python train.py --num_attention_heads=4 --head_dim=32 --intermediate_size=256 --hidden_act="reglu" --attn_scale=0.177 --bias="all" --tie_word_embeddings=true --init="uniform" --init_std_down=0.0 --learning_rate=0.00272 --beta1=0.95 --final_lr_fraction=0.0 --max_seq_len=384 --dataset="wikipedia_en"
Each number is 500 + 40 x the weight over its row's rms, rounded and kept within 0 to 999. Layers, rows and columns count from 0. Numbers have three digits each. The size before them is the row's rms in percent of the matrix's.

# layer 7 MLP down (transposed), 256x128, rms 0.141, rows 97-130, columns 64-127
092:547488477525482471545513497499571506483455523580534484494454476470519476626491508503489534473583437530435494564503522519515500527459554443451504416538432474503478449487505539464520447501475506
088:522507455514445537479468534512534491454515509513500449431519549551490483498567544526514481439477506604527445453526534451534496569447546468470533512524485545488425496518462488467514505491573596
107:488479540505471484491427470529477516508476503463557496484470440507425548536565527395498443531551474453458556570435506508504541479494546501518478413527463471519486480447480452488510517455516424
101:498471578511386412477517568477511472459506517499487452518456486535535565452493563478504484602542430515501441431517371544515518469545519530526473458568538500535493504458519500533543481455488533
098:526488547512508490497467494507528486524541479481485421531457432518488484471556491450605519478500495457451540548475498467560531465565475489470504473488527481521489506543437457451536530442532563
102:540428441542461527534452457493484507498476550514546496493520510557456436544472582462542490479534505454465543426580534585468458493482523520484459514518475476460495481403479514455458517471533485
090:494557429472532456470497390372531511567437529442564539508473481587542521515558481464513508483503497495527538533519545492470515413531543522527477449518547560477511515485407489516535499470436440
082:535538469481512522524467421529496479517475528549480484504422515531370552525476510479529466463487518584490458500487455535453483517492578637481555466470501517510539496431462484506509424542476518
100:468453500539428559527495558503471421503458588454562538468565489521486512483560538479527481522559511438473525507499413470474451508505537507463425517472536458497451524540498528415484421434446502
103:487482511505572479539493502470455498515596489505488464588440461414520538490461560479502492474484456503468437430570538580546450543492534514485474459448564498482478447549529495512482509518632506
100:501473508467546466495566508469463429486559525479496619529486452457485438507586502484473523546463483432572469419567447496513479514491531494526535561452525509473475528472502518583451469463500578
099:540485484514468546494470589517523536535576569504543561470552417473433502487448510497548476457536479460513508550420534509522449453527488525530539445552507541439465487474455421470549441506530448
099:466475544511518529531404420458485533483463489547499511431552469500445462538504412565551534481527492465506457470517546470586519517473528491463428477461477557480538548446453509503488503526475542
100:479479546473559455516519559409476557522501493522443474570447442459453552442478554488449436482456556537563491462537533527514476423511514531539516506464574536442544474534511508567448469480491458
108:462515518494498482479520539540497503545506387494461504500387525463438492475384542480515502466509474535488496465521564500545503486519497452409461496499504532510552469532558563471539474503442478
109:483397494501437513524485521460461510534497444460538449521558445487560542535421527570501475548526456508576527526536548450456477516496459513456533517438511419508485480571488568543407500585515468
091:521461530491484520477394484518531558562544503474511540459546504528518557534414526459493506512483541538391467480464457533478515495565542503442415513473486495522514482460464493472476528515454441
099:505526506467484498440464555616538533476476511524505454480563500497502516497491554502491582461470514463519481452577544499498536465529525528508519508477417558511520448452482514559520475454502535
112:524455570462512516479495538583493498548460480439474497485458453566500488507492511578555489507528566466498443482594474493493510487496440525510455501438490424479475454511467521446479526557523521
106:453558481436522512474504453514532560500497545543485557482519518541618526461547528566539499518482551512511499464467458499522469508530479435511509477561474548536446545524574432553476418506489443
102:482455480476454445426499425601543516497556535532571504468487499546546449512508545483504440499567500560459469526476487574484426518443525431469507507532518508486465496563473462486519505554478493
052:588560470619449439512486502496485448606501528513561483557477510508494501527454489485521465511495525538489462500528523480469501484575502482472511525464522528423487478422366450519511427534405448
100:530484587493473501525543522557477517518501437505515521527421484528492535496549556504537537500511494481462429495481447548503459570514457522441501473517549493475427503481529436570477481442479546
109:508499463494542513492568486518494521533487469580482480496512462476439504494525465499519543461509488523459584559479540486430478522514513398476431426566503427519423567535574472489548523507440465
095:351513582566545497466462454506421532566487436531538521487506485499476499544502432493431475478471574500519505534539466564469516448496495515532448427463497471453466508539627463532452491556510518
086:481481541508551541457515482494501390531480461459506538511458526556473510519505526511542500483510511553452393488524429496444495559557454560549474501401515538544472452478473474546580414515489574
097:516524524472560476488488441505531479532441471544628454554501514491485418538502491518449501474423485462526537488469508500477422500489472488428469531560481509512565523404488498456538411491444530
093:447523450503481482448483576519493546512531451475443460464496499486498519559498505498457437422554468481450573568553532472479589531563519418534470524538503546457450539463530528549500481500515518
105:501488512489549549575485539509497568518513442519534494543497452488563528514427479498432439472554525452499549470491492437435556455470478519517472510560531534461507476428430493545521452535485465
094:509536487476532518469481472466436574438394534462464500476496446521474498519503564532451470515526575471492456508574494412544496443514529535547499486495551474489503526472509491520441569506468558
100:418517506502447479454529475435501452537541590517459519530508499419531500513500489544472523557494492512487496528471519525421492446516534587501508477509437527511594528479466419476549541393544520
105:567416429442478553531491471482486524482537489529453500566490526484592453498533486426486541471513510460466492533454437485448531529458563537458469465466524495487459509502507580580497578550474541
102:461561466496529521590467440503452527500494466429552467483622500476453559502548502516481470474511546492553479506556555557497498456521523461501494456549480467498508441517448486507451536566463477
097:500449565456526505580490461486581515498547452520516554491510433481521473445446504521512482557485458514485505475474487480520384483492536470418471556523552595480430478517547509445470455454533499
# layer 7 MLP gate, 256x128, rms 0.149, rows 98-130, columns 64-127
093:478509443513450500556552517478527507456499491510513554431517423482451463491493469475494441413512541475449443503488508458545547500446514488564566498526511455495492456499535460430529513441525462
107:484493503497554530478548483535489513484442467493575469471524505506473428527525458407508506534497559553457426410496513518472492505467460536553508410508432501446480568522532536481562474511464502
105:498435508478504523517451434484495504552512522513476509493504471482492485490526502462532491549533509460488461505519537547557625520540486493484537610463529503466448484487475616493504516552489611
094:428540510450519484475511421506462510523527524508610514483484547493495485537515442520457521481531471488463548536535522520458515512379486476534513471512474574483487470464541557525522499528534498
110:505510557538383492456535472521468429496455522499588445503521492504522501473593457482558455512486513495415501504465476587536597540564448489547460515522433451429513451562499513482506524473493507
089:486578575488550520477474515419507549452487499506468554561555493513470503572496456507496471467589427487515423572562471524445496466501492516555512472532515509515527414506500507460482497536534466
086:481457504530548494504553497443480497482473482435501523488501473573554509595497447430485463506466602501476476537507553554490437540527570443473479485546586511495546507445486481485498494468516446
102:524457480475451572479439468473454488552544473495480520411492526519528478546489528520539504574464545509468573583468503474595500515505474527447497507474478450447525501453493530507443506530493533
107:505518530506545447454522400512491465482512537537516550481502427469490466504531478497548484470543514483484514622467518510463594488479498505516552597476526517551513512533521597519454446534494491
103:465394458569434482519524518495524409445486477547584451544485495482496502542540510448596530514521512492551523470504463487513480519411500557475551489488507430446496421562526467420548419538525553
103:489468460575428535429559458495532415484482492597585439521531579510484511459528530552505479522510498456475534478469463456444483581488509571561545520508441538555507479504525537475531444420555505
098:475555548477460570495543465450533546461525519461476520391529565553489505537486528525486515471507491402453475553476535512562536472451489484583533494478441585524567468455498493463457483429521483
097:460467561499470486515501493516494475480476468496493534454475429468515498472524403541541450468467471441478464531535504511445514535506514525579556523538477490474576415491557624526514525484509479
108:486513532503440522485517523538515461516516462571571490570478490393529555463523489447517540437486410528464523531465476591480475527489471516499593488484496448545445486573551519483478443519549496
108:467589485452429520574481472519476484435445550524500563499400518462459489478585467441510528532486483499488458514470483557506489484462556561493555514459491546544497557496476514517508493523491531
089:476473547494493575575507532528554417512488455504497519498403510479489511465462488474521538499471415482502476488503504500538478538524509436491537521538447565480462541525451514459458466483496554
098:440551515524547515508458541477465489524475489545552467498501470446534444533496483541516567496546484469512482557554522456445528447504437497553500531547448438537491490547538561584477443506511523
108:453492556507483580575514479428423524513511539492485497572408475448445503524419485501508501485635530498501450465542573530491563509472535509499505517486532478594452511579505528482496554543497496
112:499544473479425478465521489502511570474461545568488495462477467519509476544557462516520570545492490411486531481516562431434496580511530534560466581530526520559522531596537449476481503430456539
097:471515464509543455432496558542485519519511501468513512513397528511476565447498506510537523517571467457590528472529510486492531531481411510528490483537462486510529437463478528574433546463457508
067:483414431393564443518500548462592500541491442531579507510515472474457498511446483501514451543564552485468495440552534591493509536569499439518545504558481486533428484522476470468441453429450505
097:499510494526475527457459467429465521465505564496580445518418591447542475410568539497522474547452506462450511515459509444505561525472539560472526511524498568495548532476487514428478468447457534
113:513524473503502480534547485533467483516450452563514447510511554509545511402532487553490480477455511496451415509532503545564468564487449500468539488528486459503488440490539503544443441450521485
099:442514461484468537473470477483539495464549562496498430504464516465515441514573486562579514462437502465464439547523532468589531560421618523502540540528499491525542454523502534442529488463533564
085:460507481481480484532546537508505531458513513529521537505419465501540499456561541451516574457490467505452420424510464495551568516446487486510563470531434512535522533486495489447585546462514519
100:478498490503455596469429447450447525489499541500526546509429472532488555580513542572477521493502494551495499554539523498459516483487588544538447532452514513515490507497517504512557562455484542
095:502451458533530493450454508503527450530541521510514501452504438495537448440461445523509485469485575574503554471615550491476591444516489460499457541520528488494500474473560506444511493558521455
106:500474421516447548507559404522457485495465539485514390505531513542463529521528486533486504448477445481403515463499523435475580568393528572510547543468553473520502569591494546524464492537500510
097:462450438491423552516471504501530522484447491559613537453479492515529526537485500565593528443492465513565508555534523503519530565510498531504578531449506522520478479508527567518567436518511435
097:486457479473544483401483457420516404583507558482579510569472446456448492450514488405498463480546509494576532514513560551554499515524466530542551496514471487518493500486497486509559519526512412
105:481484537571390491514464546487432449513558515532544508490483559452402477447489518518532508589508511509550522497500499560499527486536496517479436507459479482520507504511531484440469499514513563
098:488452490465454505494513419511500456546443543441554528513428528526435488488536539600501457477550513516475541502520565510451591550515483577535479522507556503491517467563501475499453514487490470
101:498488573565448559503456473446513512472576552468516466523514513487487544524529508485530595480552424452516582572477569459460502467510513475441479552466585573522536501496503511470474497507507465
# layer 7 MLP up, 256x128, rms 0.158, rows 98-130, columns 64-127
087:546505555516442505524512513520537428515499510525487504442499533529484403537467423545521491458492437544511439503497514475458503507480460501477570542435490386506483460504562550500523494433557500
109:513472488541499572476494558501489474508530471502426478562498480532480561472502492510539534506571423556478516496468510513523486532524485512427429493544544492523538494544499512475413546476487465
110:499521495551487558572501536490511452498490535572599439490476477447483540527521462417542478437489563481501561536513406510475478520476453485541477464534493475428496558501466429468546498565502481
103:496454414516442537523499525476503431511526510504448442538462436501545539490441529476509445479505448555592457456482514500526469505573550539464471547472540442536418543525505471504468516516495489
110:526527553486501510468525603485524485524487509533552430510493612495485512456440541485419461519488559511434467506554450523539434478511485437462524427505483501438534459554469504553592490532463520
087:544473548538458510526435498483505520468549547501504463486488589458535509495504541554458524496457496478529479446441446454503477522484512517423484501402493479471471572522467477489373507477464573
076:468558530481501515535438441498412523519482515544454480504468475449474503497473475497472578515509526449474508507524499511521523513482461521504523433475454513472491429544535470534517574573507535
092:505518476541496469552485437506489515474474489469536553536581374497490525500517513496507491490497527514384496481515523507553521455459466442496499417507534440482502554532488484515486488546491467
112:525518517470524470530469464483460573501549553462473538474509497507432490560556550465469511464491480464481589483510543421448555483499517499535473578526490576525547490556486461509448458493534537
102:485499562485524475554572560455511489521490457488470499482493566482562568502601486453502582518487524549501460477467437526483513554463454454541522487495478454506415446475488501455517521503571474
115:488522512451537506533431487562498544528563526468516601526430417450521494540479417463544525498560518526484412530524498613524522467494571475475485467529501457478499561477499494545528602520471496
091:482497489485408498516490471448501458493574623521555447497525514487515522476456504573564507536468513473506495467481512446566492496566583503514587576495529598554500518543471427476439483478493577
105:504506488486496477509437515552523496525513448487517532402501410459485480513523374569517458462468480462486489501535554491465465525493457489568545510516507509493529410535561610539461500496494476
109:467503561482496439509548490524500429566545507526516548525458449491452473621421434416497490403530516496467499519551545540471509483533453442564500526559496459497437449601535539570526460501490518
099:459460499471476505464496543462522477524541573536473465512409559466516466455464496483559468519514515525467555444478538567595525534572549459495473491496494512478522447434511464466459474492459561
082:413416466525448515545416527505483485516519525538535427533465494511506481453488476513605491550490469456582569539486554486488503508493474533549547530528498486579429530486493497571440481489516486
098:513488451497511452476519577535485484498459438557555487467525476516615461507506451464556555454481484488530500558546546478519469510490492492564567480529496451540507462507522502518514488509520361
124:487461471518490482518507472485494522535569585522440417585528454440504579494477500572501479511514541511507504542572488518573575517490526502431522541462520466542420481443490509441493548531530527
117:525546486467483450421507506500487536509470483524476488415524419479547471472535532446444578537467499456429549529542510444520504507535495505521454616512517469518537517578493480500486498475491550
091:483416501525392510457556545429550535475543589494574512492494484461496530462436554594504445512525455384571522494522521480536525487545509492454539533530469544521590509524474471532524495477481519
061:584486509523530502460527455492512486402462453436455506496570464551476518528524569504472517495462447497469530540485463494521516532445554529477484500481506443534481540499519497530468538518482446
096:525489502514502470451473457506534506514510560499515520512517478501505476511422450479488499504547421556538460592550524563487506562521485508502414515518546533522502400484497575483536541552464439
113:494530576488488521520488538543557453432478500574496451476529573489484435434450507562520501455500485504474452531509505533528476471548535514522521480558502483479466518449491546550446513458499517
111:494500498528476481524537513524441475564483493450472554496512484563520584483436494484444537552491502515472569476511469484432480432555433483484521476452525543453443553413513461570492492546517449
084:513461531518530535477430487516459455525507533496497448441535520453433472541509482571462421532536546543527563570445496539436487457571472545509470548494568465459454502523511466488440445474529561
093:485457477485409505501499457467492503465559494486493477496408530473476531479437559582495480570549498425471540527489528514571551485510552580438519540459534572499501563460480490530461516413473577
092:456498536478504453485541484454467457543514581478476544546467460541506532509490517418495523481453486482528500489452533471508554530503533471520519556574482522558426444458506436399453543435546541
100:493468498472455559545565433433444437500445550476434480571468563554505499470560541562551520529450556526483474526586490521474559500376490527510509463516482504518460519538476574532598515543484491
095:458436480497358447515463497580537498482541555583546477514522479462426562563461482520559535517510494532544482469469486503518536470462522463507561514486482492499389517559525518471515404536518477
096:470491533502567547490480489407518485525488493564505502484502518402556530473520499467549559528564487503576495439534502521515563461489572515536469502505491453514445446471479467534506418510490496
102:457481519446554525475467532535473437485501427477466537488433545498467483499483445517501459457486516467529548582499511486499495551493453541533484611524557499534556468501492546455526582442504491
098:525440457474488462546478551504548560537407487552560451455528494498553443463492498594516542493495481576559454423490524431529534555607502564457497560509531501492563528519527480463444490530500515
095:513469455493510481549445577469488561549523489455474520460522470485476480522436473394494500461481532506483506457475528498505483504621474480472432556529530554529472552496525545550455460495505474